python train.py --num_hidden_layers=13 --hidden_size=256 --num_attention_heads=8 --num_key_value_heads=8 --head_dim=64 --intermediate_size=832 --vocab_size=2048 --hidden_act="swiglu" --norm="rmsnorm" --norm_place="pre" --norm_eps=1e-05 --positions="rope" --rope_theta=10000.0 --rope_fraction=1.0 --qk_norm=false --attn_scale=0.125 --bias="none" --tie_word_embeddings=false --parallel_block=false --init="uniform" --init_std_qkv=0.0435 --init_std_o=0.0 --init_std_up=0.0435 --init_std_down=0.0 --optimizer="soap_variant" --learning_rate=0.0115 --beta1=0.95 --beta2=0.98 --weight_decay=0.055 --lr_head=0.00359 --max_grad_norm=1.0 --warmup_steps=200 --schedule="wsd" --decay_fraction=1.0 --decay_shape="linear" --final_lr_fraction=0.1 --batch_tokens=262144 --max_seq_len=256 --doc_mask=false --train_tokens=547900000 --max_steps=2091 --dataset="wikipedia_en"
Each number is 50 + 15 x the weight over its row's rms, rounded and kept within 0 to 99. Layers, rows and columns count from 0. The size before them is the row's rms in percent of the matrix's.

# layer 5 MLP down (transposed), 832x256, rms 0.167, rows 702-720, columns 128-255
092:33 70 41 58 46 39 42 48 69 51 61 36 44 54 88 46 49 49 42 50 58 71 61 40 51 43 47 29 68 45 48 26 69 57 75 37 68 58 58 98 54 54 42 62 61 62 62 30 43 51 53 51 42 46 56 46 55 52 62 66 66 68 80 36 28 79 55 44 03 67 36 37 72 31 36 49 53 50 54 37 62 53 69 46 24 69 76 49 53 52 41 40 56 41 37 54 31 52 77 41 18 39 92 40 46 51 39 31 66 56 12 55 49 55 38 43 46 47 45 46 53 52 59 25 59 35 66 62
100:55 69 39 66 55 47 46 52 50 68 37 37 64 30 44 74 50 38 74 80 72 40 31 29 74 12 62 55 62 53 61 23 69 44 42 49 65 35 45 64 43 56 61 39 55 44 34 39 42 58 39 69 51 54 61 36 76 05 48 54 66 49 68 77 38 50 63 62 67 40 71 84 68 55 65 62 57 44 37 54 70 56 54 72 63 66 46 67 74 52 64 73 46 68 36 63 53 57 69 65 58 69 56 25 80 46 34 59 46 53 65 59 64 41 39 40 62 81 42 52 63 34 62 53 42 50 58 73
101:37 58 51 14 45 55 23 51 44 41 47 55 62 38 64 43 44 42 51 43 42 26 64 28 54 67 40 43 40 46 54 43 51 98 88 64 71 73 29 38 91 33 56 35 46 33 53 68 53 51 35 55 63 47 49 61 63 71 50 44 48 44 70 37 57 39 35 57 64 65 48 65 54 20 37 60 22 66 53 68 17 47 47 41 41 65 39 33 13 79 66 63 45 58 53 58 54 54 30 58 40 55 67 78 23 36 51 53 53 46 28 68 49 45 46 79 69 41 45 53 64 31 56 47 32 20 39 54
093:45 65 34 53 29 42 35 67 42 89 51 61 46 85 58 28 78 38 70 56 43 70 27 82 45 28 35 43 37 54 62 68 72 48 42 50 64 52 53 38 30 61 46 49 64 40 41 66 31 77 73 24 45 71 59 60 78 41 57 58 51 41 52 35 48 58 85 68 51 74 61 63 68 41 60 46 41 52 40 25 11 48 39 78 65 28 43 41 56 36 75 53 70 36 38 51 77 40 73 35 31 78 57 91 45 50 42 44 63 59 67 49 36 54 50 57 53 71 48 57 40 60 48 57 39 28 47 64
100:54 70 64 57 62 40 87 22 49 63 43 47 55 46 52 62 36 35 37 18 63 32 49 42 28 48 56 69 71 53 40 44 44 67 51 71 57 55 38 39 38 58 62 36 46 40 52 71 42 59 65 57 47 65 77 52 51 28 64 49 39 48 34 45 60 54 55 32 60 60 67 66 58 69 38 41 53 66 51 42 32 56 62 42 34 76 34 00 67 59 56 68 44 39 44 32 64 56 75 68 45 30 52 42 58 69 53 45 42 42 55 52 60 48 51 23 43 33 43 39 68 65 34 49 61 66 74 40
104:30 60 48 46 48 45 39 30 24 69 59 44 68 64 62 82 46 45 25 44 35 59 21 47 58 41 16 52 53 44 50 63 55 60 28 37 36 66 30 50 31 45 45 32 63 70 61 66 43 58 63 50 57 48 27 51 76 66 66 47 62 35 59 61 78 36 54 43 66 36 64 56 53 73 62 46 46 45 31 70 26 44 45 46 33 69 66 52 55 48 31 41 34 38 88 39 59 53 50 60 46 33 49 67 38 59 26 66 38 16 64 06 70 56 46 49 44 40 28 58 36 26 50 44 55 20 54 41
095:45 44 47 10 39 32 46 59 41 45 38 70 58 52 79 55 69 33 60 14 72 76 40 75 35 60 75 64 45 33 50 28 63 43 65 21 64 58 65 44 60 43 64 70 58 46 69 45 31 55 40 48 48 63 50 67 48 51 44 44 40 20 54 56 54 37 68 79 46 53 62 31 69 59 71 63 45 43 55 44 36 54 57 34 46 59 50 35 29 50 38 52 48 38 30 50 65 69 76 33 47 28 54 66 72 55 81 31 33 42 50 84 44 36 79 32 45 28 75 32 51 25 34 62 66 36 61 63
100:17 74 54 39 15 42 42 53 69 72 52 57 61 41 71 39 53 49 66 33 34 49 52 46 56 60 50 37 34 66 45 76 51 51 60 44 72 29 53 58 54 52 38 52 65 31 44 54 52 58 72 50 41 39 53 52 55 42 69 63 58 45 77 38 58 42 65 26 54 41 46 54 55 39 48 31 47 66 54 48 24 44 28 37 83 44 46 70 28 51 45 33 51 75 00 68 32 76 58 36 78 27 69 42 49 62 38 50 38 66 71 40 56 41 41 70 54 50 22 52 56 42 48 69 46 45 53 37
099:78 57 43 60 62 43 76 53 20 35 35 42 39 65 31 48 55 78 55 37 32 31 58 40 44 34 51 52 55 62 53 39 45 65 55 49 16 40 53 65 26 44 24 40 71 41 25 67 49 47 57 80 25 55 46 66 36 40 41 50 63 57 49 52 45 43 44 63 77 82 47 71 47 43 28 54 31 60 34 24 54 60 46 50 64 50 64 68 53 43 67 44 68 68 58 19 40 52 66 57 78 60 24 58 56 69 61 59 65 70 44 49 65 54 71 45 42 42 71 38 61 36 71 61 40 54 53 26
099:42 43 71 58 59 62 46 63 35 61 36 60 54 57 38 44 54 56 65 52 62 50 18 27 46 31 42 48 64 51 48 55 67 66 46 64 65 54 54 54 52 48 73 24 79 34 53 66 52 59 49 46 54 31 60 55 71 44 65 44 36 32 44 35 53 67 46 30 60 44 75 65 51 29 64 57 50 74 33 57 54 48 44 63 49 62 41 50 77 37 53 56 56 45 80 32 26 78 32 58 50 42 72 54 62 57 48 49 61 61 46 43 58 66 33 24 72 71 45 53 08 51 54 72 14 48 54 21
103:43 56 64 46 15 44 58 46 46 59 36 47 45 73 64 39 65 62 43 47 46 53 00 50 41 45 53 51 49 61 30 67 50 49 46 67 48 61 36 47 61 35 39 59 54 59 73 54 50 40 50 60 53 28 34 66 80 32 56 58 58 57 36 37 38 58 56 51 40 53 30 48 66 51 33 36 76 48 23 55 53 37 65 48 17 77 41 25 58 76 43 72 55 55 44 57 39 57 47 53 52 40 83 41 40 23 47 64 60 56 19 68 62 48 59 70 53 74 57 24 70 60 42 00 50 67 47 28
101:39 78 58 38 81 60 70 27 14 69 45 42 47 39 39 49 46 44 56 45 81 36 58 47 49 68 34 31 44 45 52 20 71 27 45 31 42 67 45 34 43 60 49 31 32 69 48 58 74 61 36 64 30 50 65 37 39 60 73 52 49 45 15 27 74 44 63 70 46 41 69 26 59 57 66 49 40 48 55 61 35 65 65 29 50 61 54 32 46 50 64 81 51 37 59 40 53 41 53 87 47 71 45 45 17 79 30 36 52 34 43 42 41 49 39 37 45 59 35 59 27 31 46 47 64 45 37 70
100:65 54 63 59 74 58 66 30 68 57 49 54 19 37 52 92 42 41 50 42 55 58 20 33 45 83 54 48 49 85 38 37 35 64 25 59 35 45 80 40 51 69 68 56 45 55 57 64 48 30 34 69 42 55 53 76 68 38 55 41 55 50 42 18 92 63 43 43 42 56 44 71 63 35 52 51 57 13 71 68 58 60 51 27 59 65 54 54 60 19 35 66 55 39 59 45 32 34 54 70 39 48 51 39 67 50 47 62 43 53 46 51 63 64 44 70 53 56 33 69 43 28 51 22 61 37 53 68
092:33 49 28 50 26 74 54 19 31 50 73 73 44 53 45 60 38 68 43 44 44 39 34 29 40 28 44 70 69 38 64 57 51 63 38 39 74 40 51 61 24 27 70 27 54 11 41 36 73 45 80 57 60 65 55 64 56 88 41 31 59 74 64 25 41 71 61 49 41 44 53 46 29 56 48 48 59 69 49 66 49 60 53 49 73 47 43 40 60 40 34 70 44 53 36 29 43 29 75 61 45 47 78 19 43 53 54 75 34 56 34 36 64 53 69 37 62 60 38 57 57 53 50 62 51 75 36 38
100:51 49 67 38 77 73 56 85 17 40 67 36 55 47 36 43 45 55 53 59 24 48 61 39 50 18 40 54 62 31 61 36 53 43 70 53 29 48 82 46 53 46 46 47 73 33 40 37 43 57 49 72 42 19 40 40 64 58 52 46 38 59 37 69 64 44 57 58 33 29 25 40 58 65 13 84 68 55 61 33 42 74 00 47 67 42 23 41 39 65 33 64 56 40 54 67 68 57 59 67 24 74 61 51 39 19 30 54 32 21 28 66 45 53 72 40 59 42 40 55 43 49 62 39 29 43 47 39
096:55 59 33 53 66 47 37 12 53 26 50 50 41 34 45 44 54 34 44 50 53 42 41 54 53 86 48 48 40 54 60 51 29 70 55 38 70 50 29 70 56 33 32 55 66 45 54 36 63 37 39 33 42 53 31 48 63 47 79 64 46 49 42 43 82 20 86 85 71 58 69 42 19 48 36 51 54 38 20 55 75 49 65 56 49 45 20 72 57 45 44 33 31 26 51 76 53 37 33 55 42 75 59 68 52 72 50 29 54 50 60 34 62 42 38 45 32 52 41 52 57 58 24 50 35 39 37 45
100:00 59 12 64 15 31 49 81 69 56 40 61 36 48 17 69 64 49 69 31 41 55 41 31 27 37 39 76 35 52 68 67 51 32 58 40 60 62 49 42 44 42 51 32 61 48 50 37 48 53 36 60 64 69 45 33 32 44 58 49 35 40 54 43 40 58 28 34 27 43 72 71 69 79 57 64 36 73 47 59 62 66 40 54 63 68 37 68 35 31 55 35 57 50 30 71 47 38 35 39 45 57 48 56 42 64 54 31 63 73 53 53 32 45 62 44 52 63 72 39 39 60 39 45 49 60 57 64
101:56 64 21 65 69 47 53 43 36 29 44 50 12 56 47 43 46 67 44 20 43 33 23 46 78 46 29 26 50 40 84 43 38 25 57 66 41 52 55 49 32 46 40 56 64 70 52 54 26 47 64 51 60 38 33 56 44 47 67 51 74 52 70 65 65 38 58 20 60 40 46 17 62 70 40 53 35 70 70 27 67 57 26 50 41 49 39 47 32 78 43 70 44 76 30 70 55 44 53 55 47 42 46 52 26 55 46 32 38 55 45 49 57 57 46 68 60 82 38 47 51 38 52 53 59 67 28 53
096:52 37 50 43 37 51 21 57 27 52 66 58 23 44 50 48 48 48 44 45 60 38 25 26 29 58 73 21 62 56 47 51 36 51 41 40 84 40 43 57 36 83 44 77 58 54 43 43 18 40 67 54 53 53 38 52 46 58 45 58 57 42 53 38 27 64 49 41 54 24 48 49 56 33 52 50 69 55 67 62 18 63 55 68 43 36 27 14 06 55 13 66 61 68 48 55 74 43 21 30 47 19 47 56 58 52 30 39 36 12 42 67 67 66 57 68 47 57 48 48 41 67 31 50 35 79 61 44
# layer 5 MLP gate, 832x256, rms 0.181, rows 703-720, columns 128-255
101:37 27 57 52 56 44 35 57 44 61 31 35 86 66 72 57 46 56 37 57 74 30 20 77 23 21 60 45 47 52 47 21 51 46 52 00 72 36 48 58 57 33 71 44 43 50 22 63 59 63 47 14 54 60 54 46 58 27 28 26 48 55 51 41 48 64 45 46 64 41 36 49 51 40 66 50 51 41 39 39 41 61 58 41 12 48 41 41 43 53 51 47 50 53 46 55 50 31 76 46 70 51 49 65 54 57 29 45 59 48 66 51 53 54 52 43 81 68 46 71 32 41 43 26 46 62 38 45
105:65 56 54 37 65 64 50 25 58 17 58 63 52 54 56 49 51 39 29 73 36 37 68 55 39 29 57 34 51 38 37 16 60 54 70 55 62 60 67 77 74 46 50 43 60 55 78 38 58 60 56 54 37 61 13 51 65 50 44 51 83 38 71 47 33 33 68 54 46 37 42 34 59 83 83 61 77 71 44 46 62 58 50 51 35 60 48 55 57 68 44 33 36 35 62 70 35 36 58 56 60 43 37 55 33 11 46 72 28 42 81 61 78 49 64 63 67 47 43 16 55 57 62 37 65 53 74 41
099:53 53 46 59 67 43 40 33 61 53 56 50 51 26 76 33 37 57 52 27 52 37 58 41 46 33 54 32 76 54 47 27 40 42 82 67 29 44 53 44 55 26 66 70 52 47 48 29 60 50 33 53 77 31 47 42 55 30 40 44 45 41 30 57 51 63 20 48 83 71 23 74 50 46 48 44 53 39 38 68 38 49 68 50 64 43 59 66 61 81 51 29 31 94 37 42 53 65 55 49 24 37 51 57 52 20 62 54 74 31 50 23 69 42 61 50 38 37 56 45 55 89 51 32 43 73 44 66
102:50 51 40 26 46 54 57 59 58 40 89 80 51 51 64 34 41 56 59 39 33 66 40 73 62 76 42 31 28 56 52 50 23 05 53 77 45 49 49 56 44 49 60 50 48 73 76 53 50 49 44 60 71 41 52 68 53 40 33 76 45 36 53 32 62 57 33 75 59 67 68 48 24 56 32 44 49 65 47 29 47 32 68 50 46 35 32 80 34 75 55 48 45 43 42 71 59 52 30 26 59 22 37 69 54 52 39 39 63 46 48 51 36 72 55 41 42 57 70 57 61 53 38 64 42 34 29 35
106:76 40 53 42 57 50 26 16 56 49 39 38 58 37 52 43 75 59 54 60 74 36 24 68 62 43 64 56 51 57 24 24 48 24 52 57 50 49 52 31 58 44 47 47 40 37 54 38 82 49 54 47 19 46 48 51 50 56 41 48 53 67 45 49 27 37 84 54 36 61 62 44 29 38 43 42 35 72 73 75 64 44 55 27 53 68 66 36 19 34 54 44 54 65 25 34 60 48 39 42 28 50 44 39 47 55 65 51 53 58 48 76 17 32 53 74 35 72 80 39 49 82 49 46 26 45 62 45
095:64 46 69 42 38 49 63 40 29 16 61 42 63 51 61 45 51 56 50 53 54 79 35 54 44 66 30 61 27 62 59 45 14 31 51 40 27 25 31 43 79 57 35 47 40 33 55 50 59 66 47 52 25 43 82 74 24 40 51 39 61 71 46 50 24 40 67 56 51 46 45 27 42 74 78 68 61 62 76 41 56 36 30 43 55 71 57 52 41 52 44 51 55 77 51 34 45 27 53 48 71 48 55 38 80 61 53 32 43 66 48 33 76 32 57 59 49 73 55 39 58 52 41 47 39 45 45 57
096:50 41 46 48 74 44 78 58 45 32 52 41 56 49 64 59 41 56 60 27 35 59 30 64 44 40 75 24 35 39 85 65 66 45 24 40 39 17 42 58 51 57 68 55 60 87 14 49 26 52 53 55 91 48 36 49 34 51 31 67 10 35 38 72 42 52 51 52 55 37 53 42 62 43 29 40 55 56 37 48 61 62 56 58 42 49 36 59 37 41 59 58 65 60 68 35 58 56 79 47 65 47 71 80 60 51 58 43 65 38 49 64 72 67 40 59 53 60 36 47 56 19 69 55 60 39 41 25
103:36 78 42 44 51 38 51 33 48 24 43 67 65 15 48 68 21 35 44 26 20 46 61 62 49 65 67 42 49 49 29 39 32 71 34 43 43 51 33 49 77 50 61 58 52 52 43 61 50 54 55 16 53 41 21 52 68 52 43 59 54 51 43 43 14 25 52 63 50 66 51 71 38 50 74 33 56 64 29 36 75 67 43 49 57 68 49 30 26 47 65 40 49 39 22 40 55 58 50 54 58 45 35 61 35 44 61 62 38 54 47 50 50 49 48 56 48 79 37 58 42 43 43 36 74 69 50 69
098:58 31 44 51 24 46 30 44 55 38 47 39 36 71 65 83 54 68 67 66 47 35 32 69 35 63 28 53 63 39 22 57 60 60 65 47 71 39 49 72 66 53 20 24 47 71 61 39 52 30 43 60 35 52 63 58 58 37 62 44 54 74 44 64 50 68 75 73 28 43 43 40 41 18 66 35 49 60 89 63 38 49 56 12 47 16 44 67 59 51 09 52 56 60 47 63 44 60 66 74 74 48 43 36 42 34 27 60 43 45 36 62 42 40 66 58 38 70 46 31 35 36 47 34 30 71 26 46
099:65 39 60 46 52 43 64 62 35 44 67 67 53 31 37 33 45 41 53 57 64 57 15 77 60 33 67 20 60 34 42 54 66 54 58 60 72 22 45 51 38 83 44 37 59 44 31 59 64 38 72 49 34 44 60 59 63 51 40 52 57 57 32 70 39 52 40 62 25 49 21 61 54 55 33 53 54 79 40 63 59 56 70 48 44 64 61 30 35 79 50 56 64 44 22 48 46 46 34 77 44 55 68 29 75 73 33 41 84 33 73 77 46 33 55 35 35 55 64 52 57 51 58 41 41 60 63 75
095:41 57 70 18 50 51 58 26 70 41 38 55 66 44 58 54 52 58 67 43 62 57 82 48 59 57 71 40 64 54 42 72 43 30 29 61 40 43 25 59 68 47 47 68 62 55 35 70 84 29 66 64 42 54 24 51 53 71 22 44 53 39 39 58 64 63 52 60 45 63 65 49 55 58 83 49 39 36 72 59 12 74 25 56 58 72 62 39 55 34 56 45 68 47 60 80 65 64 34 35 49 44 30 52 43 44 48 56 65 42 55 32 83 90 54 41 62 52 73 61 48 44 54 46 08 64 41 23
104:30 67 53 73 69 45 59 50 72 33 67 84 18 56 56 46 54 47 21 52 43 71 37 60 67 82 74 59 75 51 39 38 63 52 33 66 55 27 52 57 47 67 53 58 60 61 58 86 41 67 56 50 50 38 68 86 81 53 30 63 48 40 45 67 62 62 64 25 44 18 20 59 82 52 51 35 43 47 54 44 54 32 41 46 56 56 51 43 55 59 37 52 66 40 51 51 18 40 39 41 69 67 52 25 24 40 79 20 28 59 54 72 44 34 52 55 37 57 51 47 27 40 44 72 46 37 61 59
102:36 73 55 74 63 51 77 75 57 49 15 27 61 42 45 60 68 30 54 51 49 34 57 48 66 68 45 42 34 67 36 45 37 57 53 47 41 48 58 51 60 54 50 25 74 54 58 51 55 46 38 46 28 29 30 57 44 42 46 74 50 19 40 70 56 66 51 38 53 45 29 21 79 60 22 33 17 61 58 49 44 51 61 43 55 38 41 65 58 49 78 76 83 57 39 10 63 58 75 52 36 41 54 81 14 45 36 75 85 45 34 53 29 56 63 83 45 50 51 65 44 52 41 42 53 60 63 47
103:68 63 70 53 30 61 52 56 64 49 67 58 55 22 37 41 65 58 50 40 58 66 39 83 69 29 79 60 55 69 53 45 39 65 42 30 63 39 59 67 34 67 36 44 67 60 52 74 38 33 66 43 39 40 43 61 40 56 25 39 69 52 57 44 72 55 34 57 53 57 36 39 43 64 59 38 53 45 23 28 71 39 49 65 25 48 35 49 46 49 47 56 63 52 67 36 39 34 61 54 56 72 30 50 58 42 63 46 37 60 39 34 34 75 46 56 54 46 31 53 44 24 48 55 52 63 56 18
091:60 52 51 50 62 21 70 51 29 64 36 48 47 37 22 69 36 34 44 58 60 55 58 32 43 34 61 55 57 38 12 62 26 53 40 84 36 63 80 60 36 70 44 63 53 47 52 47 41 29 64 41 73 11 54 31 67 32 40 50 61 68 41 54 34 40 36 50 43 43 56 38 60 31 47 46 60 56 55 21 26 43 47 51 46 63 29 48 41 46 54 48 48 39 26 47 65 39 50 18 71 45 67 52 56 64 50 56 43 63 55 43 32 24 62 66 34 33 30 35 13 36 32 61 12 59 66 49
107:78 64 52 40 66 79 48 55 11 53 48 63 69 58 43 71 69 50 37 67 54 64 82 41 47 14 43 56 36 47 66 75 43 50 53 41 40 74 74 45 69 34 98 83 61 42 54 58 75 56 59 32 65 64 41 61 57 33 46 46 61 62 47 08 21 68 47 48 56 65 51 58 39 42 68 45 38 53 67 59 27 56 33 32 45 62 25 45 26 66 53 34 64 64 47 53 72 65 35 55 46 37 44 25 59 52 72 46 54 40 58 49 74 47 34 47 33 29 67 62 40 69 51 52 64 28 26 42
101:26 22 72 17 42 50 20 49 23 99 62 32 63 27 40 53 33 52 32 33 56 50 21 43 44 40 58 45 38 70 59 62 45 36 47 44 35 37 59 94 61 60 53 42 52 24 61 42 48 55 63 67 32 45 64 56 37 55 16 49 61 49 39 39 50 59 45 32 62 39 60 35 51 49 48 43 53 40 79 24 47 46 44 54 41 62 55 40 10 46 65 57 54 56 40 47 77 57 45 58 56 67 72 73 25 59 50 60 66 59 51 67 51 45 31 34 40 53 58 29 78 69 79 21 48 27 32 49
099:47 47 53 68 38 54 48 47 39 47 40 54 53 53 63 79 62 28 62 63 74 56 39 51 67 28 75 30 50 63 39 28 40 37 42 55 31 60 83 43 58 43 17 41 64 47 52 44 41 52 23 71 36 20 45 57 64 52 48 43 25 43 29 58 47 34 56 52 49 40 47 39 68 37 67 39 45 33 72 61 52 39 60 45 84 36 62 56 58 58 54 63 29 16 68 72 68 52 83 49 67 44 32 41 60 57 40 51 30 52 76 39 54 45 26 44 46 36 36 28 85 50 46 55 57 41 41 50
# layer 5 MLP up, 832x256, rms 0.185, rows 703-720, columns 128-255
106:48 54 43 36 49 35 34 45 63 22 47 53 66 32 77 26 43 33 54 68 41 63 19 47 49 70 71 41 49 61 99 81 58 61 66 48 62 50 49 67 35 22 48 42 51 70 30 29 40 56 41 56 56 58 46 57 44 44 62 20 89 38 26 53 39 41 52 45 49 64 39 31 56 40 72 40 45 64 39 54 43 45 50 36 81 38 59 58 58 76 31 34 70 32 36 42 57 01 48 50 74 23 18 79 39 33 52 36 50 57 36 64 63 55 47 67 76 49 57 55 51 25 79 58 40 83 30 61
098:54 55 47 42 37 55 52 27 48 55 33 45 63 65 52 54 77 40 65 63 30 59 62 72 50 65 38 49 56 45 68 45 90 92 53 63 62 69 77 00 22 50 49 49 34 49 53 59 54 59 37 93 68 46 48 59 65 34 31 50 33 69 73 34 45 64 39 61 61 70 67 54 62 46 46 58 44 55 40 46 52 33 53 65 39 40 51 67 52 45 54 32 43 50 67 12 42 69 87 64 59 47 70 37 24 34 44 53 51 58 54 53 23 99 17 47 48 45 28 20 36 30 47 52 62 36 29 36
098:50 60 25 59 75 45 54 61 45 46 56 40 62 26 53 44 22 53 34 41 46 50 57 52 47 34 26 29 39 51 31 44 47 64 42 56 59 47 45 50 61 54 79 41 51 44 62 42 76 51 23 69 57 41 86 61 50 51 53 28 59 51 55 49 62 71 47 44 46 42 81 30 75 36 36 45 40 56 54 42 49 35 63 47 49 41 26 31 72 67 47 42 45 39 65 54 43 62 75 38 91 67 76 69 41 29 45 59 61 33 69 44 74 51 59 61 42 49 65 48 97 65 49 33 37 66 53 62
101:83 71 22 45 57 63 89 57 37 50 57 56 47 50 27 55 39 68 47 55 69 58 46 69 48 37 52 59 29 49 43 73 43 48 50 52 56 19 34 47 43 66 91 78 45 45 51 64 56 54 70 45 51 80 82 56 42 42 27 51 69 87 42 77 43 70 65 72 57 43 52 65 47 40 47 55 10 30 53 57 11 53 57 48 16 81 53 24 57 21 33 46 51 55 59 54 58 29 45 53 40 31 44 30 64 54 53 25 29 60 79 47 39 53 61 66 35 46 55 52 69 57 64 58 53 31 17 59
100:85 58 60 50 60 95 65 61 61 30 79 82 66 48 45 51 57 50 41 67 54 63 54 44 46 35 41 49 33 39 79 45 39 47 55 37 34 73 50 71 61 43 35 37 66 69 24 63 77 71 37 60 33 43 88 37 32 55 73 49 63 51 49 51 50 34 74 53 63 32 48 40 42 69 51 50 56 43 54 46 74 33 45 55 22 21 60 69 76 51 50 57 43 35 63 40 35 58 57 63 42 65 77 30 46 45 50 25 62 43 45 47 47 46 50 57 83 52 55 52 61 60 47 62 71 57 39 55
101:49 58 59 34 37 62 48 41 51 50 18 64 28 47 36 54 62 54 66 19 42 14 55 57 65 13 41 40 54 30 27 56 57 49 50 64 57 58 44 48 33 62 45 61 27 46 41 55 56 55 61 36 55 49 38 49 38 69 38 45 64 42 30 51 61 59 62 46 52 57 65 51 37 45 42 68 26 50 48 48 70 34 71 41 22 37 36 58 42 44 42 73 52 47 68 54 37 91 54 35 45 31 29 63 63 28 23 72 52 82 57 61 54 56 47 36 39 40 44 62 53 36 41 69 57 44 47 36
102:61 55 45 50 47 26 59 43 74 56 57 36 47 58 46 51 77 36 46 48 37 95 51 56 71 65 38 48 88 54 25 39 48 51 53 50 36 72 43 39 39 69 35 42 66 36 51 52 73 72 45 44 59 48 63 60 43 45 42 64 58 46 71 21 63 52 66 37 51 86 22 81 39 52 61 58 49 76 36 51 80 61 71 37 57 51 69 57 77 61 44 48 62 59 99 70 55 46 36 48 55 51 42 54 40 66 64 40 56 59 22 47 46 73 55 58 35 28 41 64 41 45 52 40 39 70 42 28
098:47 56 21 25 46 52 43 47 50 46 34 43 55 56 28 57 43 34 35 92 65 53 74 53 40 15 68 39 38 35 43 42 35 51 51 72 77 59 63 47 36 37 65 68 50 49 56 95 55 52 62 19 29 61 17 49 52 54 34 22 40 59 39 19 55 28 62 56 47 63 51 69 56 45 69 63 00 59 39 60 76 10 51 37 79 34 25 34 62 42 06 51 63 54 49 82 48 27 64 33 62 48 68 14 48 21 34 41 54 34 57 47 46 51 76 40 43 39 70 24 46 50 59 53 38 49 58 53
098:56 50 36 79 45 38 47 40 54 60 47 26 25 74 46 40 37 48 69 54 57 41 53 45 45 48 25 47 57 60 63 38 55 50 46 37 38 74 55 81 57 50 32 36 36 52 58 78 46 83 37 36 19 61 49 65 38 75 43 34 67 37 38 29 45 47 55 48 43 63 31 38 48 40 46 46 38 60 50 73 46 52 36 60 43 79 30 63 72 31 57 37 30 70 38 19 52 44 46 38 36 64 53 59 70 65 87 18 44 50 33 79 63 57 62 59 55 39 44 37 47 45 50 44 50 63 49 35
103:59 65 57 57 39 62 46 54 79 33 80 58 47 53 52 25 57 44 44 41 38 33 50 57 44 65 51 24 70 38 51 72 08 36 67 17 39 52 38 63 45 46 38 62 44 68 59 68 68 77 36 54 45 45 55 35 73 43 52 66 48 41 48 71 54 60 48 43 64 50 45 68 68 71 28 52 61 35 29 54 51 54 60 34 30 46 11 47 32 33 44 61 30 50 90 67 55 54 58 47 53 32 73 63 53 58 52 45 65 45 38 61 79 47 56 59 69 64 62 56 55 57 54 47 57 55 57 39
096:52 44 67 72 56 74 52 32 44 55 37 59 68 61 33 44 72 43 63 58 45 21 39 55 44 46 50 66 66 73 35 53 85 42 64 46 36 33 59 43 37 21 73 38 44 35 59 53 55 40 40 59 39 26 40 54 36 41 61 45 49 87 44 32 71 39 65 31 69 59 31 38 51 47 34 46 45 53 38 55 06 22 47 65 40 45 74 53 29 24 25 67 38 78 33 67 70 38 56 73 46 48 53 47 51 53 39 21 26 11 52 67 54 32 52 58 75 68 09 53 42 47 53 45 81 62 45 59
099:59 48 63 56 45 53 55 47 37 65 37 55 35 51 44 35 50 40 55 59 29 30 67 47 65 39 86 22 68 52 84 19 62 37 76 76 47 51 76 59 54 48 59 30 18 38 60 46 81 44 47 31 46 60 40 29 54 65 24 45 61 48 77 51 38 34 63 81 53 37 52 40 42 55 42 57 65 32 83 36 39 52 69 64 49 38 37 71 44 63 73 52 41 47 57 47 22 55 31 64 53 42 28 64 42 33 66 75 56 43 82 56 66 27 29 75 53 34 51 60 54 35 20 39 61 56 42 41
097:31 34 44 38 66 40 56 45 31 30 57 46 79 51 46 60 58 72 47 17 76 66 44 59 62 52 29 20 39 46 24 46 29 67 60 70 10 38 49 70 22 52 47 64 49 27 48 56 79 65 25 43 60 51 78 25 61 25 48 65 69 29 49 53 67 55 55 32 54 55 60 48 60 50 83 41 50 49 44 45 46 45 61 40 38 49 43 61 62 98 60 79 59 29 66 30 53 52 58 34 47 19 68 30 49 46 30 35 43 53 39 54 43 20 35 52 36 40 70 48 50 38 53 40 46 64 50 41
102:60 16 33 58 62 46 55 66 49 43 50 58 69 55 64 24 55 44 50 47 36 57 43 42 78 47 57 45 56 23 40 66 71 45 52 56 60 49 59 35 31 68 37 74 58 79 28 62 60 52 11 72 50 69 39 30 67 37 58 46 29 52 37 55 37 75 57 35 28 59 53 53 48 35 28 47 45 58 59 38 70 66 37 46 44 46 65 61 26 64 44 64 59 46 60 62 61 58 51 43 64 20 41 33 65 20 37 30 55 37 48 57 46 26 33 09 50 46 64 52 19 68 32 46 44 40 47 45
092:58 54 70 41 33 23 46 44 46 99 33 66 51 71 44 61 66 28 55 47 48 42 52 35 51 18 65 34 40 25 39 58 46 56 39 58 17 41 88 42 37 52 54 40 55 59 41 46 55 48 67 34 68 36 63 43 62 50 45 45 32 75 32 30 35 61 25 53 36 26 34 58 45 40 49 42 55 60 90 53 62 46 64 54 53 61 59 47 54 43 42 51 56 59 44 58 77 65 66 35 51 21 66 21 40 57 62 34 70 42 69 46 43 23 73 68 57 52 34 42 33 49 25 51 37 54 49 51
099:56 52 45 58 43 49 36 36 85 57 65 57 53 58 32 47 81 48 45 48 73 49 32 63 45 77 60 72 31 58 85 47 53 53 77 45 49 65 66 22 49 53 49 39 59 41 64 84 64 59 72 65 61 71 73 39 56 37 55 41 33 30 47 52 56 62 57 62 59 24 60 49 17 48 42 77 50 61 63 53 43 63 63 35 61 18 49 62 41 39 25 69 60 52 17 54 35 57 89 44 37 36 89 36 36 80 52 62 54 31 35 48 53 42 59 71 44 48 43 66 12 52 46 58 45 55 53 62
106:73 58 41 18 51 44 53 47 51 61 42 43 61 46 56 37 58 52 28 40 40 11 50 73 76 56 54 45 28 24 49 79 46 49 39 66 36 53 61 70 44 56 49 41 70 33 62 42 11 28 26 43 62 64 53 69 34 71 47 28 61 58 55 46 44 22 41 32 65 41 44 51 43 52 36 41 51 82 85 54 30 58 57 36 64 60 44 45 48 34 46 29 36 37 20 56 72 50 72 41 48 32 61 39 37 64 43 38 31 58 38 58 48 90 44 43 25 48 69 82 29 53 33 39 90 51 38 44
105:77 46 39 58 51 34 36 51 56 68 56 36 20 39 25 28 53 78 35 50 54 76 53 46 81 67 61 29 62 57 48 67 46 55 46 55 31 46 32 47 64 70 41 59 33 44 27 42 31 59 37 60 47 58 38 54 63 43 39 39 50 59 68 52 73 67 54 44 78 29 46 61 31 56 60 36 36 53 39 66 62 66 53 41 44 62 28 69 12 51 34 55 67 68 60 62 50 75 56 56 62 52 50 53 74 68 69 65 71 48 50 28 54 41 73 66 84 70 45 93 13 29 67 53 57 54 35 51